From a checkpoint of a small transformer trained on Wikipedia.
Architecture: rotary positions, no biases in attention or MLP, untied embeddings.
Each number is 500 + 25 x the weight over its row's rms, rounded and kept within 0 to 999. Layers, rows and columns count from 0. Numbers have three digits each. The size before them is the row's rms in percent of the matrix's.

# layer 4 MLP down, 576x2304, rms 0.0395, rows 242-386, columns 1824-1919
105:521492517545489505491484513475498439516477530549491472464523494479485524509450500511514505536514496518487499508530495499508501494509496470469493485528488502440516477531495498553474510507495495518509539484524520510501512527509460497465494547536488468491500507490471499500490491514538533465
097:449466516480508509489533492502530459515518500495502489524470517466533475528487535548493485504488511447497467469486529500463509516483488472515533507538486532526485478501475535482474494518510530500479496454491492483479507472480468489496486486467516477485497495507517513522528527499503484501
102:490552494506480523512495479497468468497471479496511511543478502518504530525528508498492481448503507494526524459493489478505533469544467500503544497474522505512553486475489507553519495516478494523493494491490492492482511512485509468511488499532495512531474470506512495477483509556464484541
097:530472495496496524510491515528515517511471501486481525518472488518530514489477484516532486474491507523478500495485523494499497515452528475519495523521488482468497535474463542521534552518490535510457512545487459488486459460525477530474503474521504502485468527540529486504523473526494492509
105:488481535482462460488503530443561535463523477464469511520452518477533504469477531531533472446469524515420468504478549503460465498511466506496486514518481506496475488486515479496471469524443505469495468508465470508470510457475520480558493452536501509529519491469477479466498487546531515492
094:482498520487494514483507454472518519497491532517509524474520500518474506487491491524511497557508496473500553534552525514526477484519483506490520553491492498500506484485509512504456489535497525524497508549477489446531508464517469481512506519546501502508456546531485491483501496553539513505
103:516520489451470486481480557467486443484534462513489524486503509490514497505509488530489498506527507494506542474500489481502513510507501498502460538479497511490480546487461559504549486539485498461511489544527530508508468511483491565470499510486465514518525500490522506444489523459502503519
100:492476484500471507490474518466522482492493493542493470508513493519504495472496480540461504475480506497480513514478518481447490502500501503493519449525507550474486542462468508483480517494513472494473459510468472524537494513496510498467513482476499500528522540466514539526533481511515484501
106:475515481516489512488494510515503465482498484507502505465525482479514506493506512500480542494507502512501507489511487519490507509544468501526491489520483510509481454522486519526510484484494525504499527486517465499475487511490486489502491497526483505504497515469501507471511484456524479510
089:501492467499519462511481508491533525494504512532486490500542505461474517508512512453567519484532525473488472494534487477472479486471492511484503491510511522498504499518506509516528506488541509474506488536452477501463485498554467487501495486489523524499511486503516510511497467504484510477
102:518505497521534492484473545500490490503513514520489515496522469512532521502501490488480504466502486512430483463527530467455472483492520497494478498518525484485474522472496544568499467499525484521508550577535500506514512488541494514475509498501472490518537551536487492473504538477508500498
101:498438467514500501487524521489505479521510455557520512515501479507501532453530493543494522496513538490482505501524545459503510555488480528477490505531516523531470487507473477503486494501474498519476503549480495559492479540464529499506464498536482490533526529516433547455514530509479538531
095:524534541513562474532499495546485531469459515490477520495496523532525457514477481510494518517483511473503493484466494513468482456502519503511484504525474481541472477524490512482496482478503507529496500510540497475515464442463526483490476486465506521489544486468501494518502514489530502462
101:543498497496533518497490496474507517472482490453500540520504478481464504480451521487540488471489506491544479490495514513471506484486543557518458493488472454489553509515515469496504528499481504511498509465513530525471514480466534503511503534493503513484465531483492464484512541533479469528
101:537487506526468512499484507531469508485512498501527448506440459502527489480495526545517498432501523465501519527496525485493513481517526504506523504446466462464498481472487487530478507507474501482498455453498479493495496480515501516496478480531570488487448458506460507496526465526500470485
098:506465478483540515541489485494468493476508495488501498494520524510492511547534481476507518534502502501556530499474512523523503534525481479492489508537473488495528529521520476490495466488478513516494480536478513545513465547520526483486471542488491467538498493505491504486524485445496500550
099:518514556551506457504536503513487490519545490502479488506503537508481496488488544505486461454512536507501501493480520505503488518481509477456448518487479502473520384490469481514514519505483492508494515500468503482458510440491495507473458492457507507484534444475422505495515497505510505495
100:516505524548516480520470525474529489515477494507490481498497445486480483501459515513488515475538494523489487469477549443480466478490551527504526523510554516548511489517498498507490523495524512465526532482512490490463502542532512487513491482505512524469508483510515539501502483547506492438
099:481500487494544531518465496493465458488549486468518478491550520524468471461482500507536480478458485527460500475492482487526479482540490501509554486520475531506538476479523471513498474475456448521504478461471480509528497546512524502543504492517539500530505526526471463491489495531501498482
103:522477476506501496494486498497494477517513524510507487492472485513492502502456501492521471519484478510465446512483509487425480507493502532482480506470500513475546502488470489480445520518493483492457526460477487498535484472548489492506496492506504499501440551517537557473501498523542513503
097:544489517508485510477481523551482448483570534494519568472519564508507523484505484524481483490492525523476496513527509472506500457497548507459527461519517501551506499479499535494496476528495499493509474546470513535506496470466477488490491473533493483525535497460497471492498464544460497482
097:506504512510465493459478478521475528468524451480509505461520507522495499508498513442534476500504502490485484522485434506510479483512475523487522527510534531474512501444470533486545517502500478478505446516527522538464500506501486498502501473464458524516499523474489565525501470505503463509
105:537493479501511530532533476513492523575509515453519488522478533504522519550502447538475496493520492511468486472470493509482474516469512511552479524514517528494530491468494484483472503473509510495491540523490464487474514490482553486455525532463543490528563511509536536539535505542526492511
100:511513516539520541526501492486469487500466525488532478525490514505488480507525522495495500461497503456474532525503524485458505498475441512496488519498525519527521523483484496534494490503445516471512464509477502506466477465532515527446501431510495513521501497501465516554497509510472478480
101:482465502499468511508510507472537534472549501548485504526562490527471541485483504504475508512498526484512524511473497491500479484497475521470484481519478498489465521469472474481499510471464511499516472524448476509517461540527517480457464513509549494493502518452456514469518480477521515537
101:510463530504502495528489481553515466490477439513478513484456470489510521518466515491529528503507489508505516488478525485498495501503516515499447496527520500535521481490466501521523470501536514504534465511528476500462506469481475485494494520498510503528482506469475536491527539477502552476
100:464484476484460479505509501484515510498544487501523534475497452521438483496534470458508509508522494517528566501442499534518482524546533478498543519506483489459487530533520474493529472517505527506475527479501502519497497485494492531501464524505466507547467480543532465489460489506482524484
100:524551473484494518480537489472477477499506478491562463513482463533483483484549503509525493501518525528475504534498466469504510514486441483482470475471512464496516461454528529532494510486520480486511493503458468506491486482522500480502484507484472488520542448483505502504494472529492452509
100:441521532501511504523539488534483469483530489498472501505502476505506490524507501501502473511497492514477494502469515514503470524472513463508450516453521494507505528504510494470480523486513536507505532530482566508568495542454542535508514496516520518438510506476513467514525454491530502453
099:509483511494518456505535514481516518501554473530515523503531495527537476497479506506493498518538509495493525505550478520484497507558531512497521444467519546506501560507417492489504476505546518499489470487497456472542508462524450496487514478520440470502491493564490487540483510507498547493
098:501456500484462477509508496480487501454488505472465499531485449509527477534535489495470512477528469499480477502514501489475471492509522506528508481471508506473508465529484498509523474495549476467473507508525493510490495518499492459496493510516518496493539508474517536525491505555479477549
104:494500503457518473477510480470491512458485488464507501519497498446551500521547515483486501517483506462508508518510515495478483483517441499524501496503514534513514484494521504521503510512513478521489452506517513446493486450505522493521484510501505503536528502486513534498504522535526522490
102:484521514500526458452462489447517445486481530497526500507486502499506516480529496474523514496483534530526471513510471468521487509515511512504471474469465477469480516492499503473455524472483472505523524548503547516491501491465493474516545493499503531499514520527458485489494461545494521478
102:530508520516519524480496511486506492479518525463481480457517490511538490498516516499584507574506512477493511497503484514539452492477490522509485535500497471512482528500511506492523510488517530502492513521470527498523484534473522504460510526544490520493504439490494449488490490413512447494
102:502502486464491506473482449476511505536473486517495442516474492476482501493543503495523484472503532485471564490483484503536542462492469499480459483485520503489496482554452532486502485501491462547461529497452478498538530534515495540523468471540498520506505521503495516473465489520534521519
100:526476486486490548500501518435484471470531461489482478503489498511490512464458472496537493492508483505559511480491514476544484545473479460487512490490522475500502531538498485471484549503540524544490497495538505531457519524517543511519473496502479487482468516507465489523481479473459533493
101:476528474512464487521517490492526518509491540483479493490520509530510489526486502459526536497487489479505498489462468507461487495553504527482546475449472488480502477472549503486502516468527527514474486523508536555475515492494490524476524499478499510468557487506538490515465502431473510467
094:522476485481527550472528503442507482507494455511502539480509497472545473499517462508528476460560517508482483496500468488504515510481485514498480495507493505567511532479477484529509491486502496477484507514453510470482534484484446502463533485474513500488501495524529501540518488489491488523
102:488488491471455537498480476527520510481451523524477470503495473518455490487501484478442486500525519494546487512479511498497501482480491464457478533500454487454532538531512455476561482469529533521488546455500483536537481509486493516489522518507482506496470512549501483515522466488501495528
100:538534515523479507539493531522498517519515504548502474472496516535528546507501555487505514526485501500514472513511482498488489523517466503516511487522517479503494525496505537492480503518505516498497487483535507512470482540520477524514504511529498477499466483513477498525512502444476484508
099:494544476456488508470508487515451503532505510502507496506512478499478493502494512547488535499470481528515526450529531484505513545505512503492496508532503501484475492492522516491502495524431501507495501508497461474502478500521500522477547474498511487510461498532489471488501532526527472461
099:514512489487496514514503486458505484484444503509503468493500457542476474499491534526566506551534504519473517546502533498544527451474512506491469464496460481435530475486513516506490469474466510476488471507514485498499476523480461522482481501502479503481520529442493459422504507529485515469
098:510502464483554487467498452502462516530523520453463455492476472473478479504523512531479483504509510498474542508563516497513479502511498443478444539529496518438504464500495525490512517464531497490486509519516473471535524527493488532536518571462471483447499509438473521468520470552511530557
095:504532504504446473536493538449493482510544483496458497520493535514514502466509515491441507510504492475485457468477515481506490462528464476514513434482448504496506478535532543502508472502511499543496489514463506518518477457474502501472487449522467487509518518476481507457467515518480465458
100:499554488512481494462490469474488532518424486553519478499469475521527494469532521513553466513510503451505541517495519460501506516523458502481494502484516505466469539481494496459503480507514515510484522468514497521516451522526494483558490499481494512512482502525497505513500501547499516516
101:513502463523527520477505454537516511507517507499531448546475491537490479513494471458520525496454545511447516487504503484480518459469458478515497494493507507517498492511563551504479536483474502495487493495437481482502493528455511510519459445545478482487471485531509512495540522473514522493
101:496505509500508542477470479503481491519533495523516479495491489522463488489492502521490502460504491502513484520474480537488479511477420459492509503456484488517491505475514496513535490518453496508491469509494487495515469556505478547522481480509487511494452512509500474493480532522473498536
105:471515518535502518503478468482484534513564476489526542513510518490548441521527524466447478457457415489523490511502496457461455532480478468497493482509483522516499498499482505501527457490493498468488489452492440520493471508488513529490502491472490512480486489491504486510517538561458539489
099:530472526484524467460492477483501491459463497459446476526533483486552478464509503500524491450477535501475511497498535497516511511576458493482517486490476457473483526493496476454500492498478467545510493485502491481487465499458528492484499453470515494500475544500521468517506493493507501487
101:478481454480508495530465506520507507457526473537509522525429498474499514521489458493483512490509487517494554484496497452471530513462534490488512507531526539461499513507500514538502482490482535553509521502513489502501491527452515453482508470492453482486533510537526503534478513514545500502
102:495534498470515478538538518510494536511529556506513461509484497485499509515525492496502528473485469509491468495489528502502522459499502490523506459567520506478499464516508489497464490565462476490473513493498503486417518485473496499538524504514531488444521478487510500499500532485501535480
100:475495494501473474521482483503475572474487526497478522518514507490508522531502497484487506503509500503480534522513481505503470527563519461482534487494476501516471492473464498490486529500495493483500453492461497506489527523497505528514567508473475517482476460487519509493485443517535542472
103:502536483512504523477514487504463509473496523458511491511480502467513483518525516532548500473477551487509568471486524492467508515502530551516502490480513494473537482537547477521488518507523511485497500483505516491476498532496521475505500544522512511480503476507481474511516500518490461517
098:538482479491545526475458454502500526531490499518532477480489493506462494516516512527490513569479517521515538509487495518497500470529516495494467521476511529490481505475502489480506492506536524491515489469544475493503508493427495517515542506486524476481505481499464508517499508521467500449
099:460504463503444465506465510549523520514519524528515451497513482521512537501523564504525471488478513520469474531481506509486501538474477496457493460495475510513495465470544492491473466486476461482517485547496496519471480553517490525487548558535499474540529459494528543474503503493475491528
102:488484490501495464499446500467491513498515504465501462491503513562487489520464506539544505537483470513540488527533475490485471503481476495468503455502437495500475526477491497470474500456509505499526522488506472506512537536464539483489455497493525543469490482477441530510480493524501467501
101:456516545502490535505496489485505479486520493469519507521541513489504473502475474537521480490496519531516488548501524406464454513471504517490477526535510523504496491536506486470518456483446483482504482493520530517486514455516483430451509494444521471519493488497462529509532538513484491508
097:502450480498464530517508504483496509495454464475499457504516479524514483503455487507508482504480516483455507541474541525453527520493464521521505539445479522506439502514496496495461519507488487501493533499506534498468502493481486520481445514476497496474524504472524506503474529502522492503
100:551495534498480465493495506523482515507494440504470497480570488494539518494487544473498505509529442520549506513482507518469449495489523453524500515511485480510503513523485539540501512512519464521487487495519495486529518494474490491512462464470487501539539478502468515461483482436528509505
104:510498554512490523471525552536500566516511455480523512493519512500474517520488449491469509495464474510481501441502532479516537443535492504516546489550503514493497526479530537544489509539568533514491533475515477470539522532498522497474439523524474475470489509510513498525515521445471486501
101:451521514525497547536483481473472464507521550485546478498475505493533458502552489528502512500495490494524487487503492504506501472518539495512521473503490544439489503483528477494520501512506450536534495493489519486519463466507475500502509566539490469512461494466440498523518470507494483495
102:492471490503452486511508527553519522517507471488455486477502497494535534509503489517484450502516483527552436531521493478533531500478512510465450478524468504499482500530455537497524494522529484460510503550524489564483539457501489499454499505489480505500549511489484531510477473511489525526
100:468518534504502480470516525550499500520534517486482499507465455476466474492484530477493467547484499469552526510452436524455464537549472493465509479524486481502496472487498482501458528524513514464512478472546513515519530440513522474472503507461493496530553491451530524493468507520521498477
100:493501491500486466498505502474527509464435506525424465473533507502444534495526506480501465520515506507560480512509482514479487480471490491482490496477501473523493541521510483498520482458514484497503478538523481513483493487458472521533518510527479499476525464527481541495526469511502463537
096:538505493543527533500528486504471521518465521470458489485528519512505479476489462511545509454510475511478500497515503510476461560458507466486434457512521505487489475510533509480494500486518494495502492462533518479516522520536491492482508510496502505486484542511509483503484501498449476472
095:494477465490526493488455502530502458513499500491556454510463470485511520549540493504476533482460525533477495511466493480487516469562535520483494520513506521510464499474496510473476502459470512470508559442589486531515499486534536516494503479532488480521517459508504496511493510527449519497
100:510482504518507526510470486461470484502524482507543518472568505521496500529530490491475509491505461506482475448516476495536472561479512488510501475512479520508495495476488477554466508478521482499488552507507470499526519475498547511531499512470508508477479459453478529556526498506512477488
100:492511505506497493529509492523469485516529500504519518488487527463470457479495487538511523530516486529508501516525507508550503508542503520506538478503445493474462512530474509527493472521485482514521535559529513473478487482477522464511511520534489497460513479506512484485488560543489489532
103:516524461521519502503507517507520472495510524497524519511504518523539513517545520499504533469498475490486502483550499479465496542495496482484504551468532555443530498470495562507519489540550480447517485518516415478427521502492508531528499487517528487494494487498492486517505508481518544507
102:504502459490484452495484493509479491517531518472468506483502501482491517527503540478539495502517513506516451481470481478507479518427457488532509517526482521501491480491475487503498489494522507439499493472495516512479490449512490481472502476498485517517498498469474510498490506512476501513
100:489493502485512496539547524467534497467459516476531459484513537497500493485510475484475507547534541494494530525497498485542494531469475480487493503520510512430527501503539455499518546490534519531456456539513512534533534476554518484441529509468448509553490478495500495467527522479534503485
103:513515484497485507496523519493526489485434484513502528475465480535498546480492501510485520511474503481475498501483471520478442507573513520529487502524497541491549465466506547519518471495485481497500528466467500488494473499461518452527488521496526497480535459496509485533494482461471488491
101:479526512497442527509471490484497485476525467485503471541475529522522500495510522494504525535504470514460526510517509468485471480474464529453479511537552503525496547524512499461499501487482506488494485478528475540476511518508500505525513507495485476544517515470539512496525502537477485549
101:490495504482483472514533475466500498481508562537483515482560477462440468458474484512495503528461453478475482546470498508521491494548486523508494503519478480517514521508461534492511483455542545466507517514527495451514493484542460488553477527511499533502550493487486482541471506573509508501
102:538519544459501561491484556509449482480453462455498549508509535487503507520464466464481491448490519511458448522509489532456478495493507491530481543486496473527451497485495501547521500520487490493529499522464495561533461497494478500484495526519534523484519511500459518550521522496531504528
100:554531524496433487510503493476480459540487517474536532484518514530523493464508508500493542488490533481459516530501507523494477516503512489525474473481500491455541460514442535534526523490490493541526498493522493525531497516544507497508480529508516499537470506487503490506551524524545472526
103:454500483497561483477496527495487499486525486513424512496505475488519502499525495477508497467484494511485479563464529528524470506470554493477458503479523489499463506472493503516441460460477524502494477535521488515510512530499514532485546499480477509510558518495471529441492553515549524498
100:459541498497507507489500503523472506461507490506504499483499522459526532517553547477517512544519464539493452529476464487507525524503504533489527505472499519463521525468491491501476532486470470477513507449473528466492505490506484491495519503525465526525437496436513520518487483486469469522
100:510520480503480481529486517513523474482552538485514516495460490500470532511547466469496525512483460503486535544474454536481527512539551486533547455486476470472468500491543538560555458509551531510505547483497491521500481512497527520508520487534443523479529519500483514502492515473499562531
095:509539511471452485506517511519470479474453564454491553471577491496491487490490486528500515540459504468510519490491476490503518524538546463497504504472458490522542496551501507503494492493481505518506482486492518495503511481499546504486474498489506531484531509467499525524520523485511454515
100:495468499491553509513525493570524476490522521468543519519443473476482484495474518476493504466487551483490475499494526496488530518462492549518466488515480540528472513520484491503540514506436488523497509510518507521513530489483505522536486556471514451538496520482479484489525499528495503487
099:454493474506504487556507491489524546482464491516485481459519509498475502483498510527543509521509514485508522502488512506506446487457509506488534481516526503487479509525508496498500496487473473497531523499509519548552504457536479496548492524507519481527473502500538522499478554474490487557
104:463526486496477516513476524483521502480507509550505468522480489520509482548515460529477515508482520525497503466499477501523471442514523558521514493534483507492501526489405500517478501512519476509491477539523488484498520518490535470452467436522524486512517490482519559503519523530520507458
098:482549496523496499497514516525494464538547494494476483504510499530486556484521425459510503490480468528506532521518527472470504469506523465539536525517487477502484460482489483511493516513537532521490481474537468511490494527506546528539506471495532508526511507530567520514498525474506447540
099:515506487530466475486482521473536442494518506510504504499499550508516511484457516532522493490495484514465532530489522472491493575509483507462510514486513545486513502480508479471546540480470504526506464460508533529504531513448521528453503499490444506471495515465492519475476472550525479533
101:482532497472455506543494478559511517508489513460487498498467536505490477538509528499524490492485481508512508527472526504458511537466469532494530474508448514531462435511508478503501506558443476499503553533464469528470498482417514483502515486560512468473507457462557489505474537544494493480
102:537475512515543517473562493485510494509516527501466538489502535506513510527464473500480469507504498541483505533485464510502496476495520511465527470461479488500525502455457480474513504478505482492514545459468514471547532549492445458488506501536460553517514475483488501488458504471518513478
101:504466519492474515482503527500536548522506532508496490491476510523493528463514510489515457451492544506511487486491474521514523483536504492522486475545503534542524521500520513481481491533505489449507483490456519458509514490540504495507485505508535494474461535456513447552505456532557524457
100:492519459465511489513481492517523496490521530536497506500526532505544490503485479484476516484514476488490541560505487498529496433515502508513510474550492476524496553514540483484504474502552547476511487506489455486506513515539508498527502454511486533465538460535473474492475473522521496507
100:505470516496527492504495482476551518476499533500463512522536527456516454557562470489524449471498505473488512488513500522486500489502444545505517488508523463522481522488539465465505475499473500495495469523509501554518466525515520476506520544483493510525529523527535469540499465499471510523
103:494502485512504505517481486486485466468543515506492518506491451523486502486474505517475472430537468505549502501453528452535475514534498503507517507510477495437483544508478495450533506505484523495505532493500467514445490517525503539480516521473500514511517513482485431471529517497467462487
103:514494506528493485500484508517489497482519511541495517522496498498481495497466510479492517470512548526488464486520480509506499472514461501532543503507503524491531491480476516504519522509447540492479506437510463494523492493514465501501479486507550498500476578542496514522510516517511493535
093:467533506529476480500523509471495496534500501510532418501480468498574473517484523499512536544462506516548505529506501495464479515531479553526498491512495546507487435520509496508489513498504504539479500467474535501444493529466529463530488476504507496521537465516490497461481505491513496511
102:472511492470523509535492505498569492496516486512506516501529509517463527484477510477507501519479513490489500484473469516516506533479513479520453476522466472491506499509503516541474508518527503511503552481502489495532528521499513509533459490540517439522500524543455467472481484501498511473
096:501510524474492552510514510523469483517443523475519555499568474521507473504544453460474498489517500489512515507462481496514471492539490492551503499486459466543481505482459468511494506550479498541482494505507512514493483505520513494489504530518481511508500525513452519506512530485517498526
102:514430555492487526502501509437460489497517497509476490528540509474479543463520503523491480474501519500462480500489478551509474502478508457526515521519510498459522503496473519496550498535493512493519483543514528475495472452505506474475464510491494500493502502494471471480479455470460514486
100:464502530488534492508499491462457505508481461483453488495451496494467512483438501448500511501494506465533500463486519518539522494555512492511466503515504498488510543479482491452472509512507474481483483469506443530530470522545493498481525494502461515534507524539471476538514501508528480463
094:496524518486491480439504513540484503530450490526481512507493528486520514529553512464501532480504532502479536469518528497506535495466496433475525465487493508521453507511480528517472528474478502496519529532513510489508494473473519511512552494477508526493525497547527504497462502479463524504
097:473469509499513494514529465494543496511496500512501525490499477499448530501505515501473508564473505495492510501455504532539515542519524520514495481485501504518536547511454522475456511547503488521475520515507487497496506501511515517492473545521510493511527482496494504484486466477511518466
103:514505579517472499496518524530529525448478479469506502477481486498481460458459504497447502521502469429498515497532524483511502456528543469510485547482499509485480512468467495491458521506471526499483500504535558526516484498524514508468525505538510508507483502468526489453505467483470491508
103:506501496489489499513506532496448545493457490521460462510534481514472526491500438473483467519519520471479512451526502532487567495466533506520517495453514461484516509497524468537506522543544522487504513489513482468497470462529470496516457493491485506543440534536517502501476512528509480496
100:468515471479498510541505479521495546493494532489536528491520490475501500537527491454514508518500477495482523545506492512505527482458495508533521497485500524516508491482481492527509482483468477493474488472549527484451504453504526514510492525485482458488513486487552497502515537506531538519
097:459504505498463487496489451494513501504526488493505456507445542492472535502515480491527500505503513497495469518516533464513520501460465541465489529497502476502549497499480467454500516543500507450510471469450518532490533455494492453541560487523456498518514497510479469576485471536571494466
099:484453515466511525504525477503463537444481517494493466474533478509553521502462500495508504502481471548522480484520505534542503458539506491525509518496470496512489519541518505500537509503526480506509481529514500465541504564502522512513462504483550521490524474535496500490480482527508506503
100:535510462503470541487530473451478521458499555477547488501502542480454503474516567511491526540493455516507493511475499513504535520501480516511501509490518480480521506507537469531477505485536458485508479518472504490444471460493509489519498529529504494494500472447526518465519521470537477506
096:469531492514489496494496491485455523551496475510475537510523524483504528481485474507475514514481470503526476548523490498470450507508496510499529500516472509486505480467479502471503492496478510503493484478507471512490467508527528486511466484489504501517442487544511469497477517465466490482
101:535504507503535518489489494510520524549494515517467474493510499498546488504547529485474528506463482507503493453483532472485517498466497496512513470504532518482504510463438494513501451494501522498492511500497497468502490497468540485489503503476493473496504490532522543472491550533494466530
103:461512505462515514493508514508506478484458501497499537515549509519464491523533497482496499523496527475524525526524496486510485489514468536507494550533492474506466482540477485505456489480509491519511526526515544442498480473454523496493494517506541501472528498489468500479485496523487519487
098:487485562504480485478498513506481485468496517532460556513521468491502538525533498481514453514487481514517472516507485532464484496518497518527475538516519515495516497523511508498548484466478521478472433563519528498480473512530500526522514532515505500443518467495492483502534503532521538522
096:494481454454464474507471491468503545508501459502519524503524451496462489479487489493480480472524515491483529498517544504485474463486524527499478441536530520489520505498551502517560490484478531485487465473508506488481516514511509490509483480474490478500452497527470491485514447512498521484
100:501538512523456526458505520497513520484494541532506494501472523471476522505456484499499462505486499491506499509509429515498514504538501480475517508530525463516504499495477451514482502522494476488501499463536489448504476499493507478507522496514523518457488507494475531546453481459520528513
095:479478498537498483482482489491515501552541489506517492487535481508488534543527512535481475504493495492499502459514511440509491504536500487484512515452523528532487510522498501496500506521525509528472465466488558500498480474467493470479479539515501512472486517500491513502497509502513486501
087:504474490528520500493524536539499503483476485495493511494520509520487501488502452486532528478507526491484480474530517516509494505578530520491492499519485496501569458475512552502478495485509501483491528513503486508485508540526483495512529529496486495427531523522504464483505505491493448514
100:482534520503495487521517521508456463520525497522520533523473499478507518463477500494532524549477471553478476503429473513528536495477437529505450497534562483530514485506502485481482505510465481479494542504541508487494499490472518468504526499498487509512491475529435540504539531518536539485
103:533553504483466505482502491493525522501510524528518481502494468500530474468443503549537490499508515487510465513562522518461496538489459523547503522466511513484551480503530540528527529495471510477487513535521519451514514499524487546531511528464522547485512483469498448511531511566506462470
102:501494517490493504506520460495489448584487485475482547490551502508483530515449515517552463485460509475473459504486499533517505504475505504528526494480482518494544503436487514473478510460525504535513538496475498465510486446510514485536518497529521535498484488509504492498522549497556504531
100:494516546517498495484467519545534530552520463473505509484531517478493499465495484484542519497516513529525479486493539522483483495484455469510504471507497486502503483546429524560508499497455487535497500507521465522504503494450458510510472496498516455480470534496496507467561525482502551479
100:458487469543491508465500544443518514514478514505506510528541507523507510489548478502496481488535524489495490505512506444504521551523541539482482483500509510512486463497487504474512477500478473509477495522484509521507536457473537496478492479466480497525532533508498546508510502478526488485
098:525482451507471495524498538496524516500479494517547478487518540493513489474494507489486529517519547509519490530493484482511562524506486467497510541517508516522513541494494471434477516461487476518486484514542510463523496500522493482490551560472509473507505500529466495532494526549478544508
097:512485472513495510490455497512516542517500519508481486481496514486506540503475494476487505517533507489514492491557501492513504517522460481495509519514527531489500496508536508498502517482475474490480488512495508514484536503482506472488514549529499499517448529498505520508490515551480509495
098:518506498505463473492487485458478528529529531485482495539523498503430511560497510493469495488489489431478541514538520459464491551481469469486483472521463504492513509539515520545488463487499516517499493497454465500449510507513509495494479511496522476483461522521499494472529458507499504539
102:490484485507462491484520511486463549487533507492561482487505490527470508520503439503462467452492456473523498529564498486476492530514501519484472483493462481472487494489523480514430499499488542485517491492450462482511527518504509482462516507509516466488549484506478493502485502515469514511
102:470527507516532535508442495469530482571484528504517466509454484554511470476467520533535528481509499499437505469491511510492501532507511509492517494494510478485504508515523522423502488517466487492498492510463506496528478486492489483524505484451465471492507477516496531485495504546513472523
101:532494502523518495517519488520524492490506445468510518509424437509495518498457472504503499498492501532496511501457508531504487490504464487515473490514523487520505506513504433509501515521497463494530476507535469483482536513490507491551535507448445504499521532537462466486473505475452490494
102:465530497496504514510483563478462466500498493510512489574482489495520493457501495502560528503477508494416452489513488444469529534481484508469524513509503466500460525524523536495501525502520488512508490499536514485470488535521552472523447523455491515527484502509448501493475493495488515498
099:504455447483500486512474482492493503498484502494510513490538480539475483485519503464511489508509535479505498510552526483466457515489539491499495520458489441486537523496469513476475493500491466480495513540500505521475455475481483524516465516505513503524482477479485513472518499490531482535
102:488514496488493525459493510482460505497492492510546495498480494494502552478480518523486518513513526502508557467511533479510506475506549498488516526493484525463490534482510497484517517542472518498510523468517549501485504443502469500515463553503540458492452534492487490501493502517457478516
099:484530467467537536517543560519489484562502507484474473481492443478500487488489501493504526550525507486527493525516517508499562519498490476532478516506511517561543498497517496540459500486458500487498479513524498520465492507474483495522483482485538480501516490482444502467529507482512493486
101:486513510468500494532503482517526486431513497473489520494507517503478472497512517454491515542467509493511500508463534495489492435516533510500468516503520470544490503514481504499525527483497517511505492436510484534491508484516521452500489521525484492522503491493503485538499479487489460543
105:479487480483550497483496472452455468501519509518510463480514486508517497491479537488505571485484519526517538480532479499536485473493507471504522475475487536499505529538446506518539511459506504526502477499519510506537501540531526482467486473468488517475521495499508471515481472470488500501
101:534456504505545449478511556482504508454488512497479522501507522510513550492509485491486471511477520493490506550505473507537519473509515490499559516518519517526450502471543461502502516500497501495519527506465476500517501540534513455534511463504508520523533495525497484533485457498507485509
094:477526494481496529498511498544495496496563503461517537515511474494463484522480490474511512484510449492481481451482506488489494532490524515451482451456476471521509536500469502467511475547477517455486485502507529490516498459483523516505473500493494486483492494488506467531473505531493506487
102:521520486482515493538533496525514520543466477471500515510511506513505519518486503497505508494478484458486526500510468549483480531505495527509529509492494464508514527503499500505505516500469502496481494475498504494490526494467500467545487485529511452468523537524510482493514513480499537524
100:481479465491517538507495532483516495502537535463507538532471491492500456512481497528489481498509514484502476498487513485512531501487493501521500534501512556507504525501497491507518529483426521514500435522468532537501465451488490497507448469522529515508489497481462550546530489518442492489
108:478498457494470523526503460537509530465465524503464521492541471498507546506515500474490474491499502467482516473493539527547495463516513439498488493503511492548526537487459517490492495475498475500519519489540498482470498501520439509479533488510493497520464519474499508490500511449496507546
101:501471499490548524494485497495503487485517451470489462495536524472486491477488532504475509524538501504474555493491486534483530472538490472468516504509517507476507532510504488522493541508540453486515519477513480512497514470479507501528513458481545513465507473503542511484506499507500514476
101:518465486484514487515491491480496518467514485509487515492512481471484496465479504496453484501496497522513489443533492492510511470495496507480487492539507461525546488530497476527507494488545523506488475461507502468550462517527497487509459509523504519513499563543497458505470536488509487510
100:482512485515494506501497470543492471511504483490513498488548488465465472480506516518504548518527478504489549502528510505518516423515537503501480460506539535475477511487511478514482512471471499514500511462506520537552485534497502471482526511573481465515485510491519465452504485494510549511
096:499513547465481502531524507520481474521474516515495512488523506489480497533463522539464500500498471507506535477510507534497490539492533496512483488542489471533494517480512537469472472537463513459514554472504503501513519483519487529513497519504495510495515497456525503531509460519527529507
100:468505538500520504505505507511529516526532517453473485497504507507526516518519478495512519517507489472533511454480457536481530453510492531506535509525519514536483486515521501450486521531518495465504455489499466522467539536510521500494480509536508514470532477532525522525494508491461506518
102:473553524488462520525482483461505495491545487534475545482509517503516523531482518517524509538497473484495504488510541503484457493490449521487480485498522526516520516504430535497529466493471513491486472477498523529492502534516458457512487452449506520500539523506464448501537518485511487508
098:492507464536511438502464496490467438459507474514514463528476475481530546451494523539512499457534499510493481477507514493493484518506484490506533545499522551454479464507552507528492484481500494513510571505526502544514521515503462506514509512510488434479537560494492460524442464480501535481
101:474496554505506489510526467510501497504508462490542454522478503476469538482503503510497484457550468484516529530470516510504521499445454497506496475477502460510534470511506465475492492532476505516502490529475487540484534487461489520541473495471504516518520515493509497513538468503493498531
099:514530480510513502472501515451494540502512512422506447485477497549489471487505508514500506489490484521496554556442502488492473514509511497501508567460474512502486488536539472477460480487449474493486503529530519509481494542514513505577481529473537492506537487507493501435485483534512505473
096:527487551524479462495505530524486482461516501488505504528507494489536463503494541508528505473475466511515503574499475509510493516501495501507476491478545562436496509491523496473528508517507496487500507469527503480534512443485535503502511474494523551483517487523525504538518463492532466488